Weights of a small transformer language model.
Architecture: LayerNorm before each block, learned positions, biases, tied embeddings.
Each number is 128 + 32 x the weight over its row's rms, rounded and kept within 0 to 255. Layers, rows and columns count from 0. Numbers have three digits each. The size before them is the row's rms in percent of the matrix's.

# q: layer 6 attention query, 160x160, rms 0.155, rows 147-159, columns 0-159
# k: layer 6 attention key, 160x160, rms 0.147, rows 147-159, columns 0-159
# v: layer 6 attention value, 160x160, rms 0.124, rows 128-157, columns 0-159
# o: layer 6 attention output (transposed), 160x160, rms 0.865, rows 128-156, columns 0-159
q147 092:113122073127125151119098153094130085150124153121166136124086134086062056103138144122131118139113119129059121125056144167100113135140098146071092123136165131143192174082113093199147114128162099104080106189159150169104140162145090210158151146125058124126091112110120110133103109165095151089099068139112109108113144182106117152160136143123162096061075107141119096114127142126121135107151132151138106090137176138193151178135127078095146129171186081161148154200186146104134148185114171
k147 090:123156128118140114137086146118142080144146099150125170058124169168119092154137167064139159092120185037116166099076150159113153121123045108139123194184116177100167087110144072148149140170097095129127132186156138199104164094119132146130152140155145152157114089136111167168072140101102121125108146087114134098134129156116187087167178124118136112086122143101071091131142086129125126120159148137096115072171167121161171190085179096084128137185131124132117095174167160145138130087103172
q148 082:065166107175121158141133176144141111130206086120170138126131159124136133147052115131121128046105132169129128130096138123108136132055166148164124113083135137089124097129134145149090182101145127125121066085099165145089152136069098150149164156201070140150129139180132107153120139102150161107145112138124087154180163163103114082163099074123134203131110169135084121075119134113108168123119111148108060165098071145180181158092167114116144163108152144139093188154167123152111048104122154
k148 080:093121172110205113112177144122101082115166122101122162125201145135104064112166109139083130112102179080141119103091117099157144127095157110130136137085133145092111070147160171122151141136127117091156060148096111098076142136120080134118188135132158165205162090076183103134111164088199119108116143167099134139136153088185116171143144137099100167136083135128122111065125116105146134129093091149121061217151087083140142114136075121136144153142168154192133112113151095174104087100076143
q149 079:134136164151095116114197212134153194181113096115138140154068118153157171157078115136128115114142138150168119139112165161175168061140077073112120095101138181124082120152103135115110066173131121116133131145054139102142085192133182107161099154122154100084153135098165122139119107151171164165116168138203112095037144130110121105142131135162109089063148095094148040147096127111102109130101144178140169148148100146150113132067152133111147122069132130112147146096122098136154115132074135
k149 088:146076186139168127096170112081122214155136143140115120129151200129141118186115096087096097095169171138183116124151165087075132063098111090109121140083186159147089124155148146121144110120210140110119168119099092101102107184139148151165111192106108192066157137128153142076122079102185119098093098134132083103092150146100105119124144145105147159102102126073129109119121187113123088091151146098166113157145079093120100163094164130109131146160102118112187107079184111103166122140156160
q150 083:084117111116079117136166113167135104092094147118138124147146107117119136176148133144187128156127138085151137125096116191104203160143061106101085131155187159154148151101124103118105109178157142100117151160100166163113104139138144162158162089099118189151140131093161037185133121110121102116068106116137179168121133153157110145141167104094142131010134091110107108177119154140110121089119140167142033111130154086100164116139132150052173104090159100124122161121100162132126153119049088
k150 094:136132121158116143138194127157130112091155143136116101124126156146095152163118153056105149160129171086177103114099195158096201147172136118092094138038167093095085124172058127035130121116156126150106102134157150147091140104124141119101039134148144127123152138089124111148084111093150151112068119161166076095158153149129109135149139143165153157123149109149101102124111082104155161157097150085096069127133135108091136157143089152119203158052128171153147176135163133177088098112103175
q151 081:107132127153090128184122135106151175105110109120154097153142059173172106113150133138143148106106165092084103135148135153059144137128171083077083133132130142138105174147148058117078071144158107209134072092179118135137143105141066160153151093098102126151089138147145113117160167130121164092151165133120119101112131158075158125126097159140126123067127060115112132138104099188110132120178160150133071110118118074214091135094157127147087103114135119138227187161170137152106076176103126
k151 078:108067096076131148165151153093122156124118158114149171081123117126180147133106101132090149146127141120118149168150176120076139108173129107090149126166145141177137157116086120118138075086130113088095129126121145190096164166158084109195126136141111052141149090144186153099131168148190067173166112136174164098175116063044155065111150104180139108095087155157171133098103129190163105113077117145112075122125092157168158134142172137095157152152113151136139125068153093140114157174094117
q152 086:135150104114074099134182134126131169119069145182082097115153116168133135200130131194151099105178138147093078164103084129136138111117109107057146098116105153153110153117127111153130074169126108155172164108101163194186148133133149141126166087089137126182107103117151108122126166109063118077139066195136097118119148116135111166133126153117143185094103146131044109139060106117089095128140137177121109139157098141162097141165103146135109048120106204090163132095156115109155134152158203
k152 089:139125115127116155131153168103108135100095085118147105137112104143147133098169171128101106145127162091060109099088193128138156214200164078080101140151154156154114203116121101141106081143167112097113188105076145125147159202104164122144083144107115136082178125106136147137113135140085173174155109167153098145136132143121132149136148124179183141120098198116093088140097125114100117150159159068101081057125120111132124086177192166174109117099145151114160147071148124154103116149132037
q153 079:114079117125158128098082139071151145140154082095127072123163156089074111114120075179183205140127096115124143074082130120111121146115126137168167143168145128094150134116139140098122187099134096113105110161140099179082110100118160135113159226156095090104139091107172085097149126129198128149106130117095167142194128132130163051081177099139137107134125095116191117092118113080157114162146137210120105121202153100124103115146104135140107159166136086127133128123042105145099156160146097
k153 083:123121098151143153122116151111130089181137153102154083203137147108058137124100082082140165140113149132058163131098149163144070185150129120137153109082127123089195096091133125147157142096068121125129130145122120147113140100141113156079091078160099147125097121174120118118183115137150139142089159070142131156131147150111163133073145145111155106156099120129167141055164107083101126149137146237103053111187117205099090142069138157122131169110197071130164111112118140133118144128088181
q154 080:138138044117136143172050139132130069160150168130147157170107172131111165107126136055089118142149130171126157099131123097095207108124154118137129130170130110121146189136157103136140067147167128124111161118100153096110152106111090153130129070109100072173133089165070169114150134127148082182144144164074149133106188157066159112156152085171122087109127131114182086126146141111196196144102121099139173141077144143115121149049071086125096091083131107142162108100160092127119163137125099
k154 087:114102136166159139185098115124141113128167152126104157146163124204119159117115142130159146136118147133196108123136084138104130086140122205136135042116097140113113117151085148205115102148105118151097167091135157152184115108203112124111181102101149114164083179123074141079133128144158129111144096150125156122141173108099076120134151092111118144154126136125133024116096104068118124100150186092150124159095127114132131141105033098123155091186079158142080108128207112102063132104133159
q155 086:196196130187095177053088172123103136134093126171116057060115156136141100145113154113127156144145140083087174138115084137127183140089113121147126153102121147112173142161109070137114129139120137048090141167163120060112116078119124118141142093124163129138107107164093160087130113103090132182099149177129109104165133122096178138111145133105094109156142102154064124151135097122117083072105186105061083107125152158137134126126145133089191139157139212126120207153181122137145116118100148
k155 081:200146145176178129099120185118109158178121092161118115093153159091087111075153121149086118156117117142128112159159083151102130153045082139128160162145105137118129120101176108159176137080103169098140134109168176116100126180088139123116138050087116193097125144188084155138057096122094128114135160095137124131174113118148159094167091159129187104119132151099068077138120151123086131094115149104145152049145197094110078107077140142115158140161125179081109172143127140139178103155105133
q156 088:068106127107101072146125125112129162145149081132126103150106109172120137098135152067138087071112143096089123111192100132026141121124107132150135164145147169163136114096106119126091155166109234129084152112122132099127093172142102164103153092117151166123220136118113163131093082175176132126107175160106094148082123072117105143145105135144157117136165166101240116111107127126076159163143106112144183109115123067160149134134161094155108109141138069124146152163156112154067147168131116
k156 092:111127065108094113139133162088087110118058164113151129121125115133075137164075141146113126083159120130075095135209154141138119079131092101134177147178152175169175112119155088120069150165100138073103155125116131204117088169155104117152190101169113113151149181124148142112107118134097109138099166159178144141090143097111123089153097136096170127130110169083181172135093171127109128132087094153146184162105135068142160206106191104108128109166134121152133065100106087103124148170092072
q157 073:077189164156108132113104125204135069105111113105174108154094130158143059132105128109129141143128072127150160099183105130075087121188062116121125057109170099175182133115140150108121071176138108111117129119096126122149189087160063163112097144143068149105113166159149120182119152146159166160097122089114121089174091127078141136123143128149169202133121106112102162115166119117169154190109138179160160133159112094141102095162128143090132133148106126149055119124182115139129063071138117
k157 086:155152138159114084122134123186119170097120174138109097127145184128155098125111105117148197149136108145115092068115167119147134114121110135120144108067122120060117076153136155180117124161125091172121101132097122130070189119085096123084076111117090127109149106136160103123161167116124154082124134186165129053144116083060159175100099144112143149132145091136083104119186158109126152148122120116156076225155043095167142121189070208148176180145114158140134128132123146141127104113089160
q158 100:177152183087164116112077143151125175159126149137107180094119178139174178146121137122078147083128122097119120136087132154113168125116165134192100148112160163091109173114097112118111166124175050138112119114116135085118178103160156153126103162168110130149165140193070124157109090148078143096151140090166102147181135104142151043099137144169187139129120184136057152134147108162157178111147122100174080130089119174093115105088146152078132168133099091135064169146093107109077148085125087
k158 079:143154170115137155096128196076108143175157143130096197146153184124110151106119070130126148123114106120138137124171100124141173109134139135106146163095116124162165119087115150110197199128163120136180132189110106117049139091111165113091119086125102122158078140119136121131128119113152100081106057123137126103137188167162097159179091156113144095142181109116124085142132138068148215121129062106154065155073091196112120081149104156106130076102121096145126142153119110095157124049156163
q159 091:110108124113145129070163099112101138106144116126134155077147118137107112099143085179130120166116136109105165101092142161135157173157093127099110113123118126134118142164195106169138113103155145196193103209126071109108111156115077140154135127084111141130061154027148106095102151112137130171105167153103138142054153127170110199176090160143102159082095092170189076160135066128124128149067114130112158133168162127084138138166137126188107108097179128133108098066101135143108130187166154
k159 075:067145151124156123108193090100116166120129074123134093097075125116153134112092106090136104088129131141096141109080109137119126066139154141060113137152096149071139112114106113130209117137106153191089132179085143134124110201101089145144113156075147190117090138124075155118168089170124139164123182169106195123133063134165136121195054106143134071092129076190162124157151073125133117135100127185126142115129100179161123134158168189184110153119149155139109119115116080133105153128139119
v128 100:164102161148128158137078104173104127098104065138103113205080135178157152073173086162173060108103107113133130120142100081145143155088153179150143119091146094101176099095206135095087133135141163158172101142148113092138110118122085181133094161126138169110148150112173099125123153119040163164124129114160097123099129057113160184108127131136102137103122131146026106079133125090126125153116154110102177125151116175084122125080159104151141154195176169107130110140153121139117157181100099
o128 116:076101115154148059086108158061107152183171191123148109056127179141130106165106155054066132144132094101142135083116191123114098121138073119191133126082117147129114172172134079134115160167094085095120120129146113151122195121114091090105131086123124138093178152137120101151134135164158100068069133126129163119195147165142125082134144118090158129138152138145178134148185154160136197111106095152187139131106152102119117124131110106152123126126085075130105158192187157155114131102063135
v129 100:143166122099148192164069111156115175171172110107138148169150079109130175128113109147109173114101087111126162097166114102174078176183079181096106095155124082132145177132170126113119167152159086078155098088113138155112139105136123092123156102148113101155066105099092080121116167149127165143159119157066164078136161134058165080106161133076180133176123179156110140071154104101107161125106158146101118104149139148135132109143138104160154126192149166125102128087096130175161122173140033
o129 120:104124112124090081118139164059156090090097138147147043094098137162154102112130189113123063106160147140102133159123119194091133079073126084104106163132132118140089099081108121144124135118112122142148181152141140097169115148129125189135142149098189176105143163129106182152171118107089124144098102091180092171142097186159136143118153077165099128080147082080142135165141162156207080145066148124136146129115136181086108166129119077126120164097151070065152170159119144177151128129140181
v130 099:149113146157145111127119093081199086109089088100138115131132096128086117137159089079196132175160124110121118119071153115145121138128144169159123120188110180106163093050113141132125114082131138106109133118131122083144069149093164215119092161196119197061138129116183120160090153136141130162132140135178130179123118080158120131185095148092099119160146159109131160124127128080085166151123069116132094131167174164069170072188080141096138185127132106105124108087094132161079135144148151
o130 110:168136155129137124115110155180108146143183117143113158092126127126154118079116106129146144117129145174110141102169122127088120103130090167166170098133128111120135126210139108120092142167103117177079140128146125181153153136147139104141107075119118099158116126171023104095173085157060134116106139128090147159136080165092126134082158152187126150100039061138114111078181118158175109179070136139027158119123137105143161215075133121159154119126110091101140116148130137082130194133118119
v131 106:089125162146064147144164107158104120136090112163159092133124138163074134119122133105087100129155109145134068149178139147072172165164162156092116119125129163171101148152134102124056115163126120136138098139128172196185146164161062153122107118102124155081165162115139071151091143091155128173123095076179108112138161126142121131128113126078177112195177158088139149176121129134151112109082158150122149135047144133167124075154163102121171098036144094110125088130189150105073115127056110
o131 120:147166092123114127158129102090145118061166136088131113151075107125136113072122113166153138132099124105187163136071157189126060112155096152175156094105150140094111135079147117157168149130158083121132161073108083113083113104164195135119141144159142104154100077127179202061152128192089132113136157190151106101111076115109095109149094081152107097122124108095110084126137114173123107096150111111139083159183106123125124174102153115163097120171218159167147147160110104155176139121200123
v132 112:115110083127116139114179111136136169097155057119138102121191135191125139097134146131182072125191116119079095118190120150124102137133115112108164104132135161120096098150058069141144193153164148166139126128157136150107173123067106112157160112087194111104096118131092087102134122118163171138171145091162197178114109066066096126184058151137130158164150112183135090100122147152147138142105072161178111115105089140116126078149167084157065145135152156171130115145133127146156131076097169
o132 126:119160135166130083160108142121096103135114154153152154114087068082093112130131131134131165163121129114173188132090169148160159070109114131178086149167159075127082111121152170106075100098100170102069175122156147152150067124113189068103076122184101175102118102147103164118143074145135090133081140166145075029116159156144112142011177102150127102116137135117150121199144148072137134124162164095128131125177163121151109135114079135136171137154157123142160123132133157111126119157101149
v133 101:129088158103174135097124081133153103110111144087101078139121148090134123155145102131132150113165116145072110118163106148128147151122114147077134140120080091243119149111132143071120086139155111111144128147089106135078117165125061182106085098097172167056128149150146133164145101102119096154134159109170116112143078085144216086136123103098176161190142114186186109142103094143119186173090111175145172088168139138211117087136135168097093167127134070153128106145112118130096182124124142
o133 116:110170146122117095127146123104171133180149145119109184165132125116076109082149153118130122141142157150151094153088143176146114079109125175201119120150139153063132105105091095151129195118187105108161137134186137142170143120154145074181102196142174125212082095120089041109139165209131136151113121171061151125114162138175087176133106166074134063086127127085085135114131156057154136107128096083112114153082122108054135108119094116132148117105118160127103111133123147122121106125116126
v134 102:105185134160187144167133132157161106177099102121123141128151137140091073127104163152156147140085105138181114188173138127111159153123093054194143192119097138110116103122055136141136103140135179112062102114153109133094088081112056150083148153142163087095208121151157127176132120088145147119101104103113146113118075151057087127140108095147096129157135148140185223059123139177164146083094154143088122144094088154087142125125148141178147152136081107112105140130145102122093158112122103
o134 108:183103140087086058137104081099150162094141124152116091159103138126194145141176087102073196123118161132114133076095101092187131161124162114053117085155137170100117129140176134145149144144144098145165165106135140106124120211152213122161093119045111139116096158138106133114134160152123123147115099114112103163082183098150116131112145151082168155150136129124059093173101149122097118158134096108179117079157125118188123130104112159144124069106175101143129168066148139170139058121152119
v135 113:103109125058168093130148145120195093116149220131146138162142161139177088120120220171167086152148097126184131026095159124128091188148159099080125176151150100182111098056084106123119103145143158129073144167170166153166112149172135156062117104139146101131180139121109114113088117136108143142082131106135136132109082109141124085108093127119167104145155112172120132104133161109185104173130082157167070138095165145134137150088140143087109099086125112113101128155161137125094158134090110
o135 123:096173131135159177136107103084109152148155094120113111128138076069123106118163052100110143156122118124062143195110181090174166123075147155198080100112133149100176154178153148110134143123101116123155147111098085071106160155124125082140135181105185172136105144119141119169130155133112116128179094128136104074117175145131137189119155107119120105123061103129131080146143035140106151071176175137077158123138114087096056089132161153161112157189154161137125117111086168134171102143155120
v136 103:085131122109168144108061138139141124148185150155112087117067200112146178172184087148100105165174158111131123129119172171181128038131140145121141148031116145161098093137137146125163128141139155133106150141190115137129207119118148095119168132120131166129141120111084129188103129123089098152116088120168143169074112139122133115086126158079164128077135093115162084137101098209140118130156166098125167135145165118120126144109162085050132118140156129071067136085110113061149116153119161
o136 112:187151097119119134172153127117119107151150120133173078125108078104091090052109150135179107124087137180119174127132136124086096171120107135155132108195155166089187107137111158147126099112055103135131136176107091122145097123137107114143102144159150102098111161132203120143169112081143204061166168128076129062190065061114122122086133134118139089137099154102114186082171103110102143126128149166128119131120111141135156134167126131190135176126123176127134081180125122198113101152094071
v137 109:110168126122095112158129132162129178110091165140058099057095115114113127079141098100099134168131165156095109154144127100136134162083106157106134127120115113141136166082128132070108071137156137166139109120094163120104134105116245101163148062125146076156154153146158157133115166125116121093143145151103128134118124130139130116104086209070083074138059137140099118107108127187136184125137182135164111065164114114155086119160081146182083066177183086108173095158119138126129127153190126
o137 117:119120130138145100104130116082152118175171119125196102173148154150155182151113133190124137079146115158103140207108181113096078119084112086136103138118138133090134112166141164089135160155124204093136146096172122114119101076106094168097127160097152077094087152121147115173094083111115106141106091100133126148175159148141145088143172070176156187130147137094112142058109147108049075144150150161116117144122109162130156143082119058101130188059116145166121180152192117132107130070114122
v138 100:078188158150189191142112122139141089104122051101115133161164127127105096110125093190133161144105130144106135090141086126058122131120079100155115093152172106155119108104181126161154142155159096184171147116101192133125121132129153133139097033103119133107075139064095168070163138106157076145115160138124126166164090073133170119073116192034133119110120148149109118150090113094163105160131128109172140123134195142142157130075129096082171136093101124078133144116103158114111120151128166
o138 110:176089145092087067080115138067104122134104159164123194153140101099143147145127186114106081074143119157131107196119172155095151095090141156137171164154077087160123160141143084128150102103086082093129140201129083119137059148137131118184183174150106141109118112086083121147074110115114187072148145151152135140091120131092110133137167158107146140188148114112150109128094141140125120069060153135082153205103086102123149114167133121155134110155171122154111103120214103091152148136153156
v139 109:147140107107120086101095169127151137123054118135128206160129099071120145178148084167165131154136094073148137105164065159156069093064070111161140123118089148215171161134054143148100140188128073085128126118115137116192050142138138091118121148170123189115163104103163176188142166149104140129127134146159099120125150105105108113092119123160107129119088117144116127151127171138106206145105119167089115167105117125135099140084149073100174150083119141099181144129165155137094164129106125
o139 108:082130149088139174090153082140152145115182092150119083068115157125187139135147163123092099111129161134088121113090093113119185117197131102117118110178102112072138103155196103113127160163157190186148105095147177160096131126182096158149120165076135104127145169085056111079084092153175056123097122111093133157087095147139125139146093146098109058087113174182166139168177104118133113109137116112114119137191089155094118092156138117164167134160181096165100108167131144085119141151136132
v140 101:092104072143137120114088087150148052117102115092106095087178110163121084148099138140079171157127134145127108137125162157104177141148178136113138181168154139139132160098097113176111204125122162099128093093125090153144124157106157125153108135152120125086156121136117146124144130112100185204093130111082129200146112054166139139111168091053101136095076153079106155124115116138122058136163164147193199117101066113094106089119125104111173186146125140112186091140131115112096095144198145
o140 113:175164177105078081151078113079091135136153133131158139162116148108091164093131120114134077149095111095133119108125104088138122138124154104139158121093090120132084176158164155148099050150145152191081127175144154062118099166130137159078139138132184086190099111093110181131165185113141103084131111132178157101137154164116168074099125125155190108128134143151172087166160115138155173143089150105056053181091131187113148194099117121121077104080142150170133140108114143095127112119084131
v141 101:140093120101116150123132069134112130146090128163150131102093148122149174171132177112171076128078106142135154168140072070191146087162130167058155152164104119092157138138110160159155126107107058142172117108144163114144120088112122153061096153131138094089160123082157131155157086127131129063118103128137082133154114144135146166155135109100185163120050150108102119102119107186100106139118095150129050132168174176123110143074065154138155150102144073185152213107175132150132176102105097
o141 108:126122155158166088121171151129134160156177102144102121118161114127138063081108101129122157113120186117137077069118185190080143126070168141131105135113135176138155116125157077123116125144148199099119108109123105130103118143173080118148119154086131188156075170178126130110137164098124104182119180136145102064080171086111116059114063104123088132157154144122194092125116121187130173127132104075124183098078026078130094154149151137142153098132147139103128156117125159112156115186162130
v142 110:150127105110107126079119212183099113088087168090156113196096130196109084160143166162159095165136160159128118068135106090165101124151146115168157114130115103208123131132154115082073085158144159112161066155122164163105104098103121119146136079110142179083131084139106141134143106159153176179126163102113098112146097187071110094128148163081149108111136171095116125092115130142096072114189127138126135145080084142171151135140117156108138118101058193075111171160149103121098153164163100
o142 119:106140151155148098178152103060131172112138074148051145101143138109156138101125135097112140118086139099132149145127125179191161158082115113110146110122103127066108117142084119136184190105127136159133146128073058118154091162155114142151171187209165093152121128125114106175093111106085093089176098150104168138122137041183126138116077169129104151107164101157133119152165080122111120097090138116169106083173162157093117102136152160113094134136193068170142127102060188122139146142159117
v143 104:166098130086126093118140079112121121102102186141160122151104097123081114076139130104115171154129079131090128065161141128155136121096152140099085057118174106163083141197098168177133142165177110143111081139127078083145101105163160159158091104122076105117139117103135089169100157112177078117159133153128141066131054150173180160136142139106125177201129123079143133124202120101172118109091141032157134155126131154126114131150159153114181109101140100180101161156068161089138113123143144
o143 109:147164138107113178150148119111084126121114126106095174138127121127148118124118135141161139131193167113086072168103106165135124180143168099162151182090119115119148156075127085104123144064092099125160169100145173212148095122092071116131181097140181102168132169153124161102146070159121135123130076124140111172093186189123122035150143084124105080063162085154100130121142139142115157160123116178098089094159117114162126111102112136175087131097110175044163143141132088116173137143068117
v144 109:096178112086106144110090119113103159088074174129131137125086122189113125144105091137119090062119190167145128048156111136129174128114129141138108142116163099149159162108190089150129113139139130121149150134131135067076086155149155142111076138136159209162144177112162103101160072103113065140093136081198101164127103109125085159173064103138135078149164144157136135110189098129144082126118176079151084155099124062159164177116137060158129131110160122127127136150109149099133197131123171
o144 108:127100141144109096133095136136183130189111113072128145160115126063108108121150167104168133181130173105104111171161107131158124126103109150093156124069102164158149123147085109158146097147092119143090097109155116180175157058147128110173139154097098133160092120126085192128097149170137172147133146154117189091072169113101196097092165120120115144090127107139109177101082091127071187122152114129140176153184119141120051077112067137085108181169099089121153161201154095112104107105152104
v145 109:137103160108092155127147119104126162139085086142152095115143127111088072165100117140060159084114051126064120123106186091103101130154116143098202134131132114156113122106175148138128107096125133152155145177182138102143165148073158127151131163176133131151139081068109051115158109125161129145134157102145091114065089212192098100119147140163121105099074209077149148111180132151102134167180140155108123108127079156105128170200156171157118116118117128177107174067111132140109140157127120
o145 116:098149140130145095156153140139159045081189145121133119144151164165179100088143132135176112165133189122158145194177071160165178136137119171081144089114125169119127140162108084144126108115114154100127081106075109161145109153121077115112178114146190113158125129184148122207127094151065112128135140153072112155172132124128140098112062097097105169135141067125122092171089083101127104064119173089151169119076173145115134119097088086098128072145134138102190083175140119145103127111118125
v146 108:120103148153169075154075116107144127145099145157104143145184134105116107113159148134157104130083096161168153132159084131105136129140134075083145197120126103090084111124151124183118096054157125117118137169145147136127082168167115145170139159174152136140135178183159170105152156092158101083128111123066171204171137127111145144114153144136147087087072117063118112092097127080072137105139160130095145134195162118061101149128199097084035071104144125161082175166137136137115127114131113
o146 117:098190125078107162114138078153069136110144098123148075133079105140152104136102127153114126123119141146132079127069132121129100124127096089148128103139114167199183172138092108106081100161097119160103170153096104172162183097083161148171085122084131163122078083123089092206126136141125212126161136143112113072091113162135134157128101105137120124161138116176094179186120076138145077159116065154149088157079078152154106122196145199148165156113150158104148145147158110125139116084173146
v147 112:046121175127107090128115104064144104106155146185132150170177127214100119132124125086161106101190121115109105144165076136104087170108179098113128122187073123215071126131120088153070126097151083128067094081106115162136078074155103130146107103131122146197141140127103129158143155091166108143116099114140140080099151165105120145083123150078147139183127092121207141121150137105113099134167135196099119161143136135150123095179175138173084120111145124142107195125110133137096152137114144
o147 114:233161148115168133106121193130087152126075139092127153124136129126134108154067114160160158164062177149173149137143155157142135091141089112178152149138169131132144133086145130112176137154128124131138160158149084071104128132197087101141104094061140124105098102137095099116126081148109141127166150144155118137149125082114084165142105120139141124107101164098051090178108166188139164098092108116126147148112146097075100075060089170077155125134116146115081066149152109106226149108157119
v148 104:108128092065111104140142175055111082117128106175108125100119102095109149145183112092082122171138187139102133105087126121148099154089080157147161164181098113213127193155119138110125143122099193130087157129145098089073091120136163113081101132134189132154103134110155158146092106115187135124146157113145143164132140151072134089120183131142168131147142129154120150166109074142077185168104111157138107122130200133123126113140180108047118145168100112118123053123071087181108191137136107
o148 116:168143128167112161096122119165136143167163087112126091081167189146107163133047173189186114167110122160131113136159105104127127125131104082127116085126098117049164095113122143159123130131137045125141116110119179122157148133118126060128125114177099151130141132144060145128142099139157147138153095119082122102140078092183175120162103134088090118102074180126144120086182204108140090082118231151121174121128088110134154164065116116136101134082111108135094146146131172128176102172128171
v149 109:125106147123077144105142129153120150160118163112103173167159094166227161108125109145131107124151121078150155140129164139121100198177092172131151106147092084158128115086143179114096146167093035098129191147126123074149091204187151038112131180100136171154147127162071100153133104164156140108146113109102125134125136041138075119116098199065122073126138110116086174144117131110121082131141114126130087115106102096113113141142130157120096121125086132172130123120138098125097173184158124
o149 116:160125116104162140073106161105149087118128099099163059086122109111058114128100185163147175099129110167151148099121083190149202120080157109109125139122123115093142102199065100152179079151162168119130089111133162127111158167119112163144105080181075080090104111060142149140127188094168091145130106155176151099157183150159213179104154080174125120131091127130153089127169099152148119094165090144130135122139120107125079097087104137140123149131167107118087116149170104128122164109126173
v150 098:117125102089105088153119126142170125089149174124165110127061136130105180125127075092190116169135138143127066145162090143101101128129107151098164143094138234181149151121104142162134150132133108162132062159137146162097137166118161154158100164131160164096127114097139106143098075144199084199116124115144115134115088120114154132164101088146140166150167092082137142111149146141125159146120147129123128123196156113062169056113184068071132115102144156104087096060128170129198127097077137
o150 114:184077147129170162101161099067057150177143112099133146151160143096114088170183127168113106124135100137170168074143105109177103104076135192143160108168131071088129091128129147139070170086134162132095146102132123123098075097127102083108121124138136137138148148144088141100198156153088154099147102071096161118151192132145096145094150178137076100131096123196168129117105151146133158163142096120147169158056118201159072103128087105159172139146151119114085152144135090136077160089115138
v151 093:102164101174129110082134078113118091112101145126138176148162054105159061085134153174148153139168109090135098084165154132172167188177119124130115177164129065182138092125115130163152153123123081110151131138182118144146176157075088105157134103144160148125126043114155144144139150134097116166092146152132183179166085121135127132145154106153089135152060136073099199147127115100137127137118180125150157164185142136056126128083116090116130086126089116168061154121150176060133094119134134
o151 103:116095164117085199174094170124129153147199119107106103132123151098139126147208120102090137138148138110119122118118138132084147080139117092116145098081109138159180118111106103148131119133126151153063162126166176089143095105134204083107128100134095108161197151121086119107128141144144174108105093123180115103178152119118159133131047111113204145145175180142091091093124141139081129087073096133118129138120110138097132130150135193098159139148183155075208134131086097144172081124036136
v152 095:191107153180160125083132136098146087128112163106113103141090165085146110121085167117104120143129092119198101163133164112117122131105107175087148092108121110150100134123132075128147037154098143151122147145178106164090141097132057086097153173155121082157111096157134185109108175120157173121161135126184103098182129120081139134138108132090058116090156120117129085107102097113123122182225126162129131129145088185148181093196110152174114097114129119093167129118118140208142143099103190
o152 109:050172118127094191124145083141089154087155121176116167146161127123141118130109126114187108094148116113094225086142087146135093135157124086199113149084143145088100141170099151148122162119159176140113168112087124041180120149149155150121107136076108130140149102102193099108095153126078097155123099109078133146051163153141094116151117093133201144120126121192169183152143096151139095134117179110169151162129185077113107129112104145147111105114138127152087134136097143083098122150112060
v153 107:149117151120114152151087163165133099172175118107127154137133105158137122112132116135122165103113135147071183171123124114097132126051004124131150148092139126163148138111126124104128110150154185132119158047133111167165132085169100161125148133124185147138088091167133106144132100169206170132118148085116125132149094137079102134159090138176149052100137122078164147177150194147108153138113090092108150062078107169161111095135131115075092183146085112107076100113113137100070074120164130
o153 106:052124120047169100133136138125118139139117106135075105061166143148085135140134189160174129156145129115159155145084127120172152117143164169085107116197117172042046125124178127153133151106077143124091110175077132140144116164073151101134100163156085117149117154066118103132138148111076095148121135134159138150108130146150139167105121144137094133126094139181080120094119093133114114128114199182160062173120102104127130170137176086191176071123107156137153131156158066136137136152088098
v154 113:131088101110120140119145127179147134139114164090111134092125101107152134136115177094097168148109094153117125161178145111079065110136099139134169151143110089166148141114083096077115163158115162091105135077186097151078166191137123118174091183179096169117098118098126110107075126128136125182129148060127175105104106164153171160077061080093128102095097096173129134123117196210171123147126135120117133140125144166150133124129181151123064163113147174023157158145120085118154119178113128
o154 117:121100121144120123143101077152075125061152104212166117150126153146061072116148104168126091105162125087093150123069135130158168130113118114159133135125123195086159152112171128139159138078167103178108098148113173067181143166122150127103159042154101111128132168150115107152184157121122146051139142173123062128158148124108143099157175097141089107101169168139118102162118122082121154130097139125142105136115149092094116127126054123156154155188158054191100118106141173118115186129123088
v155 108:086065145111097157094094150107069088109086052166108090165162152134146106102178153129102150140103106097085200112123111169099178109148166143172122186157137125117165137204108123133107179103096163075131153096190141068125120108081100129087145103156100131124148074147107130117079162137154059144148144117160111147154104184091152125113113179117164117179073116113194142125104123134152121092130144121105134087107206115106109123092166112109141195118170114093100148156122139158122153159132065
o155 117:127148169159139094192149092168086105171164170089116175110125092168136158129110083131154152133169122182168087075138106132103062133145130159085076041084182130124164113151120105101154122169162100113132171165049117130134123123130181084146128162126138156122095235056092135126169135097121182157065111117117174128157127148121126173140141074127077139127143118122117136139146139118110144120108060109139142117165121124119114155179052127132113102105097125120168076109154096086149184138127123
v156 102:110142180168144165130088089151131083150091093083079112129120128154086144192170137076045142108168100118145131126069165207160141106119162118104109135174162159117106193139108101154130093161156111111100056167120084146127106118078134121108118150119124132063105167154123134119131141107107207094132143162133114186116175142087137128152059132065089102071141101127139150110179117120102123089175159077149139161143112067156107158161156128125169108112147115093111170121103103188190136137161122
o156 113:164072134134152139147116128085109147110160147134168094132146112137107113023096146163160133141081177109173166088153128098108119117146078101169161136137086113162140041097114148116132154131109128109197125114127135140171183166144115154182088115140124104114142104107119128152149126123113113159159056110124117037105145127106089118119114187148182138145139157145140123166098115085143119157107090148082097107127171141137177130151075075118104157127138182187175148144151155016162108074090164
v157 104:084153107074149143119096116104127116090162135142135149105139150112083161133130148218111122118148093134068121125148166146124106175133166099116116144104160148161210096108117140139112065104140124077168138167106168132159130096096140173113156104116162156131118092121088147102115193145130131173116136153148119185134129050125079117141085086099082131135189186180134160123151142092129096143121141059150100094043130175095149190184150103117135139098163104080058132144145092091094167075170145